Each number is 128 + 24 x the weight over the matrix's rms, rounded and kept within 0 to 255. Layers, rows and columns count from 0. Numbers have three digits each.

# gate: layer 3 MLP gate, 384x96, rms 0.259, rows 175-220, columns 0-95
# up: layer 3 MLP up, 384x96, rms 0.239, rows 175-220, columns 0-95
# down: layer 3 MLP down (transposed), 384x96, rms 0.17, rows 175-220, columns 0-95
gate175:110117122124118107163139130136137133172120136101122150142093120082171078123093074123127148128133168108112163126140195111139178137187135144072112093133099117125127096161143118132120166132130117107137096160089127131126106123140157137148144149121121106148120114158119115101170143139112137117
up175:119142154135126109114157162133153138153129159162157135120130106134168122132128097122128104149125141117100147131103134140115122121110127174163133145127124132161109095124159144125147133136196115141158119123144071166124139092170098130153125149158121152162137127129095136121161154107099139088
down175:106106096107149132095170146145141154114088139169130122161152194098120125099140128081113120111121146108188174150145108094151144152172152147110145170114128150150100118124132154151130108112134088083125155129113124173134138129129147128160138120106073098122154138145122142109111136141124131121
gate176:105129123101103182134101129142141111137130127115154144063155147104103153116088119112136096112142159146114107140128105113107110117140140105160119128106115140142139123161116092131150166112136138130163130100143139105139165091121115117090135127158109113098084095134122101123126139182113143133
up176:108130158123095115099123145163118145095098122147134156120100096096137124137147124099153144113154154123122128111136157113113145126158106079091121159109151130112132102118171120166131166070111121164166106118112107137172161159160106133180104127114109130139099131140124129133109133121108157115
down176:133125140117163143164110109085139103119112144135145142159162141141091140094161137159138149136092124124123117140120115131160134120141164163148139108130130122165118110117102089104122097139173089101167150118118135123118114158043115104136115121121124117119129100133124123138121097116152103129
gate177:164133127109156123184150105151154147169109108172133162149131068127065125173177099126121126133099138099127166147129106165099124101100093137070135126148124151122118101114097118098118152099131122142140130122150192113078127127104155153144165111119102137124172141168148089160106087135108094119
up177:154117152149161162148109106092093152180123160088122115096159148154092149148101143133132132146150095142118139107130076128140085100135143163129171112073126119172173123169089126153128131126124155160115145126106173109099119143091152079130106135129105114124097143157129106142140130151140107162
down177:144120107159085129119139099174139118149116135136159143135122103150149104130109125121149135160122189088122166119113113149127149128077157137151134117138157139122166148130096119126170148140092137172129100100184125129174110139132080090133158131105133104102126141125160147085142149138096098122
gate178:161121094127152123135120101123188161121098157157090139109114095158089075181141136139111107153146155134082131078086106092129119114152115104172140119124095144122100114075140129114136161167090146180135125095096124113119125064148166154163157087142130119117102159129140086082103084175120123148
up178:123114109161105154113135051129123086128139136116184123145094168156116144179164082166099136158136104097116118167178160167107136143131087149150160112081206161101111182089175111107067121130107088101122110154098170112129094111120117088100162165118130106165159113154102123168155137172150165123
down178:121132115123141140130156123150184123152106141123096097144179120133106122132154148162156122114115108145154143081107077132124159149119146126092138129164092126181111135137100128124163094159115158076144165087131113147175154137199161135130157138159117134156123095092165127124143150088154074155
gate179:150096177113116117139140122071127132151154138087147128120127154141144122120101127123113126144103148158101119151078168112133138128189141124127118145146150137106096131133133155157148135136158111124134116132111136133096112119168175161138132125117070156119127103159131119136119138146181133080
up179:153144119117142101122106190171067137108119125075089196139119142078126145115120136161166170115143126134139140153125135145174123114150137112078121119142152152148149102158168150128119094143088147116176163151138149132139110114123152152111101104093114128098099162139113105186111112148137092135
down179:130086150147155189161155119136124104122129118133142127136123114133115072127099143112143112142134147073147142120106153144117119145121126138138153115095101170185155139129102107078109111159112141089129109155172079125093159174126070121112126149150121134129101154102085115120127124133150081134
gate180:083145119151132130180123099123135107159126170124155180124122095162111121086160133132135078151133159119141093082120143117116157089129107138088130162134114132171147092148182122158091083113130118121086123116156117142151109093123141110121138182131153111105093130142113152113100131095142131101
up180:128086148121156104134116171111119142143145129127148100136120125146100128127123110133152174096132135152073121131130118123115126139102075123134119085156163136120108099091087123115182134173132135157121104136128118135142146136133143140130121144141094144136110115126114143106120108124137115156
down180:104142107146113075129085086115120115081111103118118109130142088119110130164115102169117135165106118138149107112149069156110161058139124139097114117165086099133120130123144109110096116120088116102087141136152148096150185098166163133116094164161129112110132135138117138117113113088114135127
gate181:136161109129088140120086123120153152092115104131104099133170090133172080188093147130140138112166132146126081104132139143119113148166176129155120122117101126096090102156148139132118134145093145112133098158128091085148162143142149151140127087123169115146075120107099095181083156124172121146
up181:130105121086138130112129147100136149173155110118131127135153174131153094115129099085163157080106179102042176096167132145146150092087104140033139113143119167120133133110097176115134117138123133169137143108135152163123147128147183148126100158141147141123136086129106124110118094129101159137
down181:165085128126152127137129144125122153104115074148139167088136125134099106099153149081138131141153115085090151143100134129101139152086118097167145146093182165103156122117139106150143186128118114114129118151129089116118126112083116150097111156124080148102093154164112123149122105153161141113
gate182:142151124083143123123138109172114103143153074106120111120133102102137114103159112112148166129122128112133122143144112151166148097151111071135092131101119123107127160132135118108147116159110097143133154121129156119111144125151162117154130123125180172114113150143157168128137118128166122148
up182:101096146115104115134111162133135117155155124137099130091174151150123127141152137106080133130116108138163125152121102150113108121163112164116136159150092154128140121154138121152167137105111099124138118112146137164162157143138088110136144094125157152145116168122123115087180138131160117142
down182:087122128102124117125124101125126125149136131163106146177134146155150132117138113114113148102121151159085137120154108183125105127109119164114147112152100133118109112082117141104145115125154149158083138135100124129153112131141109141138158138102126152152140110101130186170122090184098100156
gate183:095132155133163092166119101107101122170150109171108178133189153115104129163147079149135091139132175128142131138130131128173049106183095106119159131130116084158131103137134132125138125106128130151090109100162150097129138119129123188072160128164133088119149153135170105135107133114150132088
up183:120108152102131126103133120078150133126103092139083146132148153097125146122118141135139115170120127172142114104122105148111121109164196109151100161134122161120102087136118184082087141095121129120131121171142139142125170087076102233159116156141139135068117134123138147170090126128114142149
down183:122094126149105177085105138135143127135163121108155127133119132140146123153113155113094132117124127135153115141123138106124122127119144127139115128085156184141156135151148107107135157066113111152147148169103108145130106120048141099172144104107113092123143112120138132103132123152074134156
gate184:145136151140140117103105134118159123117137119166128172101126143134106127115123119167175130143128162117112154141097128104097141149083122106140145119114134128149088129112145160124140100103171132146136124120147144181126150079152132146089104106154092147100104138133172101121106142164149132142
up184:111131107113059111130115113143115123124121130127118124169145153128134095161145139091117146139162105121070126098163140146114103109136125088099122116122162100106113159150115166103148158125116119126144115125115134121162141118144126118140159131102135127153176113141105159142134130120158139125
down184:134128160130113151150132164125144109109087107121170121080116143141132184102105100137134125145106165119147149151130105112104110166109126164089142130125132165129113095118111105135159100118116106126125113114152133142107108147104120122127097120167142133077121122132135120130115093116123141131
gate185:149121129126139118110135116131103186123109145123143181122156103125137129121127126112156118129176136098103118104139132117147132131125134124134140103132154120127117146103116135072057112127124104101113145119104133090140122104156150133111118106086141119143121114093156116146128147108126180160
up185:144136126095105090125100161116116115128140110091112109136124105120156139126120126116132108121123148130080083176192154073145126155129099124144166091129157125163144102132144139141090136132143151135139166124148120122106104112133141103152162127108148140106138116132149134127093139144137132154
down185:128153138116146122113104090091116066134123169129145189135126150129145148143131136103116104094109085116171112142101103107133083150145108162134123125132150150148103073122094120097135109077138104143152131139156174109132122143128121134132091136134091123100097128135121141129126123113094139106
gate186:153127177125086115128139140125131125106172122114141143110122127154118110114110138126113139137132111165124128097111114118128106094125127148151122128141128102212087155109110102124113163129139140142135144109131087115134111130130135119164110132137130132108135166137106136148159133143140126117
up186:119163181103127120072106103121104128146143137119136122098106126144120134139128163180114106170104141130140143153110111145116142142158124155127119120096128093157126119116102116133142109143124126114143126107165176107127122111128121150124143133159119126129104165148144152127111131139143142136
down186:135117151192109121107115171130078125133154125121106142115103098066145117096127116079127120111133137143103159146152119132137156146139110148108130128136128131098136137109139109133108144126167134128107126155141112110162119142136163134123160130121143116142106136140157148147125102150105106137
gate187:127133128158142159134107155130152128122104165126124177160165127136155118150123110146141139142165123132122141163122062151137137099143067120106137105136120126143160129094177082123113139142128136140111108147117119168152140116138136103095149148154130107088148156127128129130119129158129077102
up187:121107119119119108116158136098130183161146102119131107085115135121149134101132143100141133142105140113118104105125126128130142126097153116118126148119166126130113123136132161140141144094125094140118134152161145089121148121144128117117127140117098095140120111186104125107142098099138151107
down187:116106119168196095119112160117095105151138133125126090103119125115124114116101140151152112138134114119141116091106123119117122121200138131104186090120106121167109114137154090156104089115113137120128129135124107145163149110173129123122166106119114121134128162133140132141130132096116109131
gate188:099113145140132118156131088114139111115165141149157134171094107129146120136154094158196137136136146141154134095139100143156154155080145149152179124132112125165133147083144089134118123130170090116114062089180142130110164178191119125154111118121114122122108142149157120135151142132150122079
up188:146119130076126095131083095137151086165116147140156121131134134079108122146123147125121136134101101120117162115130135112091103135128141120100111127071113182199109154094122133170149156127164089100129118167164170105137173093110153103120139095122141181091174133132129139135113129114126106170
down188:114131147101142056173107160148119090110127097080137140157127130075116149117101124129119129131115147078162127109119164137123100113151084162114109107171131168100100127182123179123116171084110109145063102148109101140153113118101093122125129076132126160105141112163122150137095122112136186169
gate189:104075096177124118154161134115110133149134107106143118107149178116105141153090067189135099134100140160114094112172113139109115089173108164142142129078128157140102136118147196139102158136145126181127112195150093091135133150141125136108109139099136129167161177179091125145146147153123093117
up189:093123080144137096130113156163128141168134132120117100104149132143114172116112069124152104162098126076138128135122150132139135099083131107117207152091119104154166150064124137174104161125143110119122104175138109145103144165103141180129138102141136145097062149147143096200146104139125115113
down189:164128115133081129185056113144116090103091180106107166144120133156152117169166146106181130115121123106134131160163138105135120157101126098149141143159162081071147105143124156118135112067098148146116134129123158111154153106130130103112120149135153136142118117122123144150113123124120151115
gate190:130148071139136086120088136123133119127075149095104113103174109151182105132093111124115109110117163137107122107119157099105104130138133130118139135157144133131151101143141120124115128133079131152129116101076107152175059124128148129141123155133125134141147079094104117149111104116153144113
up190:097117164127119128134125123112148106138130094157124102100117165144129154136155133164128157075135116135122122146157154139119138084109078128117133119122112106145112149136144118147146116111147137123116108147103135140099124179129110131130077087103159151141150142152145131135155131078116137139
down190:122119124145114113100116114139112160108121123111107129133142103095132095194101128145144114160127166103129123157127180131107103135125146143144138110115128146173142133145142126117105161116115151134146139117087165123193091137105132148128133174117139083131156080112109111143086152117151108126
gate191:122169114173076085050168122122108158125158106140104124125127113153185140145140114158143185167123143102086090103110119157115110085185111129128135113142115107151129132077114127152157154120147111126071080124099113112114116165139094101105133124131125134098115173106128085132162131132126124142
up191:138136159122144136123119125208099149156110149200147117132098120131141173087106131144076088182197116158118155100151156133140176087136096152085136131166145164110084145124109126172121117128098130132153177145094140123154147158130171082181111094129135128164129123080102144129094160096121111124
down191:167142131131116111111105147130133129095109077102131152153111172132116097107145076156103111132108114085147122140077149161151111103124130113109161151138160097140133109114090197140142090068124088151128128122109129135150114100111044104100144165168108154151141147159153124117147134097145153150
gate192:132098093156149151109165136120116123110147140130144060165099142132156098119143113124087107131161162107141085137113147125115149100131123122145079082094160115153137103140119134151128116115150140097139110134118143138116141155124152064144126204140151122095146155063168133122092114095118154139
up192:118109109125167104085117127146113124120134084087100136101138139094084100103098153139107154100178119123135110129154148098143154140107104130129099160133175126152080183136133139139107153141092128142107154165123145120091116136110154105142121108118164109145150173094159132132097144141127154120
down192:148097120128117157144134130125122085118122107133101116142089090126137160156109131094147165092113102119126135111167099107112153110152141131142135153125125144127173084148100097135116170115108153126157147096089132157117110148090081124090117082169130140126119116206094088117118116115146158102
gate193:121109137136136145154159125119139099090082067152125148105142127126145141099160181157114075144136152181123119147101113129138117121107141125110151142156137136132138159143127121172139092094169148121107108067131152144151146128143114144118149155150124091075118081155111141130104115130137116092
up193:107121146124163104157136112123102205150190144184139132087107181153102121126164142167106124134168134127125146132126139124090167126148111176146125114149092112101115122160119113150125131123162116144138141092105142154126141070153144144114113113134126164110152132108146135146093167106141147118
down193:170155123162139157137135120100090106143103140125123177114114158154138104164149162123135127081114127145091128155093130141129115178107124174120125122115164137153124134104124128078114101091164166096155149167140118138092126188147123113089153121117127091123127126121116180116123154119126133174
gate194:165115129148086104110145118144130143132102099136129098129141119112129117169158107111145179118092112116148099061195111100185138138090151149129150173101089108156104100081120088102071134127151095150087144127110139130135112141132125123141146113101135124111119154130138147141095128112137115136
up194:108116141108135141146102091135142155119123112126145163148163140103135096145129108074118120133131106106121131103094151127121112130104086113099098129125141134082139123153106106094083120109120119116153166151147128092139195097157148122163147147167132151197146114104109102104146117127118182160
down194:114133134115128166119144108098136122127145121129124129138105057149134112130111146114125145129147099169142158142083137162131127113140122180175126152110146147106164117125152109118082138178153167120128094097140128096092117089123124148143126198155156161110122122171107104123169136137162161106
gate195:174114121104161160133131135080162105119159126130162159141156145073100166153138172147116114144126115113149139111084132130158179142164133137102155146133110144124115154139118135126156150108115147102142110080103132128112122150136115129107129090129126119129144131149144135115090110135133124144
up195:119110134152095099129145143099139109151127149133153134128099108157138197158063122103123124139144125172134110114122123131128134146140113111144165105124119122142132120136111131119133136125145119163125102125135114130121150149118140180132105142115132048126113079122111121109148128090139118162
down195:148119127125155100088122135164139121101122155111153130131161151145106074103129168138138108135152086128096152131110131093145100126102141126125108107153113100107108133136181150134093114126105150128129146126098151096135109070132134108102169110133106125126135131109114144144110138129109153129
gate196:098135132134112115145117106134094126117117112151131130115179145176111126136148114117121141147129131150135111132090104174124152112148090142128115086173116093144120110101107169127119147141093127109116097182120140129118143120116149149117103133117174109162127067121124137091122146143083151120
up196:113160137187158152113141120087115109121119114125138130129139125116122126057138154155124137143149129154095127075116137117136147124124140133124121108115142143119114126129163147111079132129125139154151103149161121150186079116140099132112150144155101126127140090079103080158070148128076078128
down196:126136140154142126099151122120165145138136100129158154142139129112115077185136176160119132103110163139145112157140150163126090108111116124161154126108147112140127138141123152112106159110174070142132090099143092145155144115115138163111128159132136153087088137119114138123090171087146115136
gate197:105153140119137137157145090135136147094123122108158123132127133091125135135121124132116135147170153146085074124132131124078128102187143154122134103130098157152133124139123136143142131148173165173124138150119129136145155121124151106128156119119121101103167102147171148141050140156167134122
up197:128103137115090142134143145110087177113122086121134146120106150096084094097117113094140125132134149161152114075168179128176125152133076110115102107139104101095135133149160154126115138107121117119127125140105107102144111124160094131154156136131145141131128106088116148123174142101110118131
down197:149132126154092108103137119168115155112080137157131127123110125074117123112120107163118101120119130107076100160173102131131139119159152135151161106110160103145129122113112094125122115131097121120131089100140140130122142117147138079100123166120179143138118128157122116125139193146099132118
gate198:192157149072145096135140133133155129146119135114154133128127116172124136142082142126124154105129122154115102153103108136143128130149141167141116125130119109122069123103169096119146128131125084132124083131131133122141138090052157108100160082112153139103161160172099069116107126168149070112
up198:171117182103157124126098160105141146106149100117109151129113158156157108179131142107129165108135137156104190142101108169137099114145115125095149146152128071142098123125144111121122125159154073136159125107121175124143131105158143096115125114148073122120111126129093139134135111154112115105
down198:123172112119161122120146097161155154109139157115085144143171145150117134115104122094152134149116109103112110170145132101106148149168162144134119105131116167185099126098093123117107131127094126107121146145149121150182134127124133166153137150140143122137171088088124124135085153091127136140
gate199:144068124105128114123197100152101126132071073126139102154118092184093134162153150136122128089109117162086106116085089171116067126120155109119123134142093134153129135094100120130129101166085096171134129119139175140105099139185110100114078149135127174102125117156161139116159145167101135127
up199:144155180123144155115122122127115166159173151119135173144142104095112164160123084106130122162164122112145122109116135085129109132078162104134147108157118120100176096134158133091120127104110155081137106136117153120117148168122104118171143118128156106144115185107123103142130169080148049072
down199:130154095147108178101180131096114098145124137153117117138122169135137137117138144078126147147130088198108080150107142133130130080112128141122123099159139143141107102098064100121151126136163101116127168109137153125100099113114122115142143107127092135093106118127135172166107049134143094110
gate200:115133123127136123114176104180167133125115130116103124105095172125142119127135111141126124099133127166096116149115140131098100116127145139146108109153151105126134148125139127104119131149120084122125121142131118142117133147209144148107166131157132137151121127123142147127167099114110140084
up200:126122150139132138106111166105096113106137143144115113150129096184096137110139121126102136136166169109103091136140157114128168141093113126104134097121134118128154125141136132164112128086130175125110132127100146150124108121116118109135101122083153171102103111103124126116152079121159092124
down200:108138126171146126135148127179142141148076119122087138097123161121152132187123132161106152115081166131071129111154169108098094094128118142150128107161121123168133152122136107133146166096103137113126123124099133141117150128228118127114136183115172134149117057100127122129113142085138088133
gate201:167138107133117115150132143127122144155135132098091104123130104085104111116111127080163145083144092142131136096125129124110119139114090099138148151127117086106085163170132148134137148128147136117145140148141148067106178115147187133169117136144152118123086140154107146108143139111092156128
up201:146118102157082129131127110107154101097079128114133107136161145155157123157148142120130171080126146116163166151140122114120121157135171131113156143103141130136123142205139081051159125116100096113123137168122124137101098131122125119097112147143142112121142156092169122086135116172122140125
down201:135127128136138117154096166083148151122128155137080131163128164150097105163152104133130138091141123129140133122109148143104145108145155164137140097139102084103091125153129119130112117131176180089141150085121084167122176120130131102124162139141096159127118142141115140159098115096105124154
gate202:100124134097109102149117132132112135120121108147105167083151119145090078102129143119116148111165107126054123132192156162101171095144164129109143144126156074153144111121101128136090114138147137166154163129116166098152151124122154121092147117157132129151098114109157132085100129124157149131
up202:148139097138143149141127095086126141119180140141149164116134118156097100132114131107119127123116151103067096127109152149134146073130139187129126168151130098151123098139130123116160120138111099088160151119114132114106090170116128134123105115128090164107098156110124111139096110122131091109
down202:100156118117150115162120111121125144106139145122119126105141086149121147058114133137142133095126076133126132157158130100158147085110128150100147146194139077132123158124118157120123100115147123141130135125139178146134151151150163144147142155145131169155105099129100149114162141082118163096
gate203:137088150105127084146160118121161111162123125085090127144136134138147137137096115120149134118122136139161140154121156084128113154152169136099153119143072097098144150145106155121125127122131113113121125104100140081098093153124173144109147131147089138157160104131120119149115148146124169147
up203:157145134105108144122114140128130064153164109140168124113157132184107155138128127152133189134134152111109128138138154138132156120122106148149139127122142110116124135114122135125089151166151128137103139142128114139125111146108139132086141100112100126131153107109130126124115135102147137131
down203:118157118150132136077132122106120164114117124122148146147125120120138127132133154098132099160147077093134134094097093132127118078108145140135103125136127146132105149141132099084154137100096162120127151162163134158139175120161121118148115153153147139109101133126130161129116128144105096082
gate204:127122194130149155131144161133140138108161134109086133147155143097116096124089154123161098097101168116126147094111109130105131127101117167110134087158108163125138079085162147076096113117170159123079115134136145175137138139112106148100129114118164164129170120083179138123123130142151148096
up204:115131118120146137108119113142105098153133158128133108112103124148123161155145122149115098151115143082106192129151117102131152110162108099159114109127126124144132134090162179152147079144155169098139128150104091112104086084134120133162129101178119135095099135148104148106109171130168101129
down204:160123115138132101102144112092136168109136103093107166087146096116097125114105102091157172135148113164159096148106163146151114097108134127134144129139139094120163118116131084107114161141134162135069146123163178140148121124135165162121139142099158187149106134139120120142165128159099133102
gate205:147122141126156104123126123090110154105145129150126146129134096105104112132121132126086135160125119098161163131140154146120148134131100101091146133108081138146142119141157110110124134136116114166131111152113157104100101141100116120129115127115163136148141112123107110128131123151167116148
up205:118152159161096115132119087130099150090105135144089125146142107140136149113152152156104110136118145100113155123134126142102164097124094166172115146115152114139128111138153125130137110146114124141126170124122163127112111129160143127134135095114137129115103137108123140123131115124100090116
down205:137157104104142105124133123113102130146125140120106115114173109112135109121143120119114137177141101079127135115165150140125105163121129144118109135100088186142117105115111084124143126133111105144170117151142144145124117125126139130125137103150132130148163129142138166148157119117119131160
gate206:164107132062129128058166124148146134164118152070173125159164101124116116155190186139099157144097080121136129087128132113119145137126075159102131142149104111166091119133159122129187150116100131089112110137065104149134121162145141137141141093096124129120136163102131109130081130129133101120
up206:133173119096100170146118166097170129131108160116144141207138096163106163175121159106124151154132191124137176122153122095176136106143127122157100125106161141146210120143152160188093137159188143133125169156128133136125164105136114133102160127145112087112105121102154101066117130128149128115
down206:139097164141150141132094133083131128090176121120159103141090097107138076125091099126106086088191104084085123114082119126132067117136134102171088153107153139109131120120145147119137093180128169109123108110107139092159106077099162118143135142089107105139105102132115132145160063179143188138
gate207:084094111076135089101065120158104138176106144142140170124128138124176095137098150152097141110128106101133125133096153156152098162111114107127095119161126080144119117123155097115150141134098134092083130138107092112139126160152129111101067133093156136088182099131140129105123129153158087126
up207:138125133166121124131153133122160112161135144125140097117103135134138133122121125111142144076084103120146187145140118116111128128174124114084154187117167063116160120091167138178116179137104099141114134116089130090151160105167137143140141101116105129111119149156126167115163084138087175111
down207:150159165170125124121128160109146083103143118195109164168131078142125152150115112164151156130149125126140167128137086085088097117176122135104168140123168096153106117152112162116072129123091114137125131152105091108100137124150109092177119180150106116150132161143106139133141108122093140134
gate208:130136120082094128116129149137130152136167142090108125132160138068152128131114175093100058076113161130116137104146155125157084124153162154137156181136159095167104116133121170122096140134111163117107090150127143102143150153107110160155182138113106139143142124091152132125134100138133159117
up208:170104125139136099084173111102115115123189135108115143139122099143124137111086152115139113131159100111096126130147117104181115144132135132151143098079107100103148151126121130115090101130097145103120139161120114128102131121167131112098124121112117147106123124132148139156151125172131110142
down208:158177113138107152146094141181108108110131109116130121129118110130116132171147110117156187139125117162152129145087147092120155159131126149139115111165142090126085140165123166112151121105148150107143145121111120134153108138094129110160127148141106147094104110130123109159128142108111164151
gate209:151061131103095157125077181120099128083102123130142175121150083126137154096154139165171149105137176168174122137087139125143085096167137136085155134127166125180147135109176155129119118129136103118126096105129137135142131114167109088142114110117137091115115156089148124123176130177143143098
up209:175084149142109134127103112155158167128140153113141183115136143107128124097099146148148132193110109106148109131145131093135120132133133103167129192131089121110154153163153145154139158112139160139142100119115090104128102146147140158093107116147121113107066130117108129103139124149110157114
down209:134118119124119149130163137114099142133167101153133097126122126161138092148135097150110074088171121109100127119129139130108165158131116139111119122105126098063136145144125128123136147094119124141089109134110101117137131082066147155127168124082093135093061154125113082108110125107181167133
gate210:142127139104148133118148111098145116157128102119078116077167122143161111147072118114140136144155143108121159121137158188140152092124112124119136081131140098098135122169103111126149127144118143120159126121129142121134154113169116118095119094145155110105084095176123125143131131144139100091
up210:139130164098125166122103146173157165141133099156185104149056125104114167107126146117126129123128122132168107146104137105133134138118136100099132104126093112119133166117101158134119143083140140115143136160138159108102134130151177073188111172134131157124147133115128105118138091124129119145
down210:164151148119150135088148135115118148128139127121119079098179121124146091120121149118141140169139085114115164125111150144148143137121103137098075062116101124152124131083145159133088156132132158141148110111154158133115132120144144184114113105129192104108127122145128134140121087136157146086
gate211:148133113182143140151128149106150142142117141165098120131151153141129125118120136190127117179154156126108106141142155128164135126095173144150114136155117117156167157136108134156108126091196124120110153144135113129137124111146149139067147109136097112106152113105163124150139144101117153083
up211:164121132066111164102127096110082115162095115108089119171116124096135116175162167136146154132127125144114121133127164097125152104134148096139124143163148122111176124114163179133108144132136112158111101166119132125139131140130134135085143152106088126137164127079110159092128126094136141129
down211:086127141170146126108159131112111141086121128133083134108134113137130136103119114131151102140160157155124118152139148135137095105147160080143087115144120112188157130139145126144160090121188110120131148126127112130085116111088132100111111139129107156147107171134162150128111155081130157086
gate212:134119144169148147145096137159082168136149130105157145154120134094132144151139163097192097122122154188134147094131155136118161114088116118095094161113115120129128155159117104099119165122142152131130112103154086135163101133141150106125110170116140119140134123098141132132087122132133097113
up212:153063151159146116181116141159118157190111125144147180166164118114146077117126126138122117153082119188139123104117126145093119147128115128117140115120104107141131120148112161110087114169094145171089084133138079161162106167107158149130160120099116127092129158131170124111129154159118118122
down212:134152143079149126123152147124131150109104080119085140132130136157143086113130100137138114158134109159138152171147111092125193166126160149135087145163126142129160139119142140135129095152117171112145079130097116123136157115196144102127119154132100078134144210114141143117142163110147111180
gate213:131155113198136159135139128148120088098109125099127075139164173136094091137089138092119109094132132151160140104127153090126144078065091132143112135109163119160131125129136108097125135139080114085112143121164151122116101133109122105151106125125100130159144125130132112126133140160118122091
up213:130116160158110086158135150154103095111109116106140122146144146137114124177165173098113160149103090103087157113159118116117106103142156182142149178164142123147135127087120120121144115147127148113140129165094144083091083154104124121097100085137133120140149146134143136102138124163149155109
down213:112169139183085089112086131084108126131160112127134147169104129135123152183130119109081148116129150097126120145112124153139094108140108120101135141144125148129140143123164102137095124084115154149090156144150132100112137081122112159122113127107148103107122153074115152120126127168129161137
gate214:142112107107175160158148110128093089150134115103155147143160159127128114112110143080107125145117111122099123131171126137111142106156097125128104115132143114100141141137110139133119154104094125094164164081086165101137121115117134136151114106134120124100117124109139125092086106126100112137
up214:115094109150121071116128097123094111171136180124147146108150117175113141159124067099113162126135131109139128136144117094132121099134125098122103124113158129122138105119127139088129104107138101071126151132134123129128143125137145123120124125081119100116164153074151119107134101104145131142
down214:171123101156117148107121126138117122107148135131114134123123086140139112121152157133090087096155070142124147156120145172130124122134118122115121154169158139106160141133172102122187114076128119159117143126126104149132136110097129085114124143153101143138086135120111134127135142180119100119
gate215:140139081141089116122138147171157140168097142196131095054121133116129091111141109141146170085111112129115132127125136163122110123110080139152126140114091134135118102126133097111117135144137115120082086136134148112156156153115163114128107140104151089148103142113114132144119146098133125104
up215:109128130130112104138108124184138123175135153143146089108124152118093121103138175147107123106133125131108098108120140169099144171117086141130126096135147166131153114071131130105108126136128146094123096109134145150106140153146149146167114100148179123152126124119151135095161113120177126105
down215:103162097195137124141164129109134121094133153092101119111128127171129137109114112166133139095165108143187147097137127121113092091141127122119127132124126151121128110132108112106159089092139125157147142114146115146127103139096118051153113143169120170140126132173115114157091110128145135162
gate216:155078100126112122172108108119119147162177134135137132128106103149110094126172133163155083085140104120096180172121115099126145094193143103051149151099146142117116146129134125129099104096104166126152132110143138116147145133122172159115132124151150107093173104139129164100111137148094120160
up216:081101125109078152171075089116163086151087139094135109105150163129119167118108105099124099115113134107099088130143102175136117118129085098132115094088082118115092121159125100154130124150147146121129139135148140153134129156110128127096107133102182084106111052105169137180105143090161069116
down216:130120134114157112097130146102070130148137123185136150144108123164131115141120146134159089162155161181134154152161133137125139145125094136131120131126146132117186156123149132094133127145141102169121100103106110110112077119034100114147103087121098111093132118134094137109121139152088122097
gate217:093083143139117114122132128100155100178169134102104133135135151113106161166126106162145109113168110147118115124138110126125170104117180113108115150124076149166092125149162182165160128044151098174128138134116102107107191101102104120140177120190174161135154110105135147129147125114155138127
up217:121122139160124119169135100123102137122167126145101137133101128110095130086059133085181086089102070112145106095158145121068133114129134162099150169150113173122144138092121107150147063099123149138090082118140132118150150132102122160169092148167131091184161122159099159127097081119145129087
down217:132139139076116114106068135224158130137096131122154170103107103149133120142133100134129111125129174114108158149114124122130118151126127102179120128103176167141151118147168130127141136162115091111151135109135173118156164093083137114143110090107123122108138105132133135119105184126113148136
gate218:123125101142167151117135137139128151149151106140106109155134094108128115121147117115126144167123127179157129148153155156128129110136142126127101086118115123114135181099113121137146136120132151092128129149155131123128108119170149136094104129099144110141125146159111071137128116126125156095
up218:071138123125139150147125110102128100094128132097151153105117070145118113128108158120165160111129150108088147122112117104171116176111074103116137161121137099126130091139165165113120151124123124097123155124120115107103167134137093098138140098127122128124125093076133134127132110104121135153
down218:138138107108146154140091146145146085134096127169147125114097116146078100137100167148159109104128127149137108120127136116128112142120150100129137135109119172141131109104197150120104083137141144113112096112098138106153148104129086135095107123134142116141152115114152121123118167134150134140
gate219:168110140156123125127156154144135126122093136137121141161146137094158165126146133131078151140153145124135127132131122134102129129149137140112145136163139138143141142123146131168133068143142117129106121084070132122161107149141101144181088106145131157136151146127147147111130160127120096084
up219:091121135129111144189097104182168165128140104126106124137115128179107124146144136150129124138104137129101110144106112098134108144147131146130161115136144132123095126110109129099158140131098101141084113103134182171128136105128081084123171097142154112136154162159121146163137119160135132158
down219:151108159158163120154141166095087147105134128123147131103125125143116129134108116161162112107105107153102106146147171122138167156127144103104142122135153183125139098111133121143106134142117154081162151140106112122150131135080131105149136156108191112169112118105130084138142173127104137123
gate220:137102126096120129166165170134143136112175142146150125107122163147129100115133079119136105118150125138108133172190111145116101101163141133123147164125129119143178173124151112156139138134128121149104142145146133109114191139123129167144165150106168152118099102134104172086080116119140100132
up220:125107112165108083112067103130128142130155131186129130121141096144087151136118140133143102170089140158154170139131122139141118142123138095095108113115097147151157083156130153138153121101161146140158132122155113126138158129141156184112102126135089154117128104123161127133130145155114130148
down220:116136156121168150116106120114103141141135126155087077091145087139142112109142143139146128090142120141145084053139122150104135102136119164103143100143114165143113109133159107144138142085077155105104139114097103154122111172140153138139110123144132105165088141122111100144114135149133124107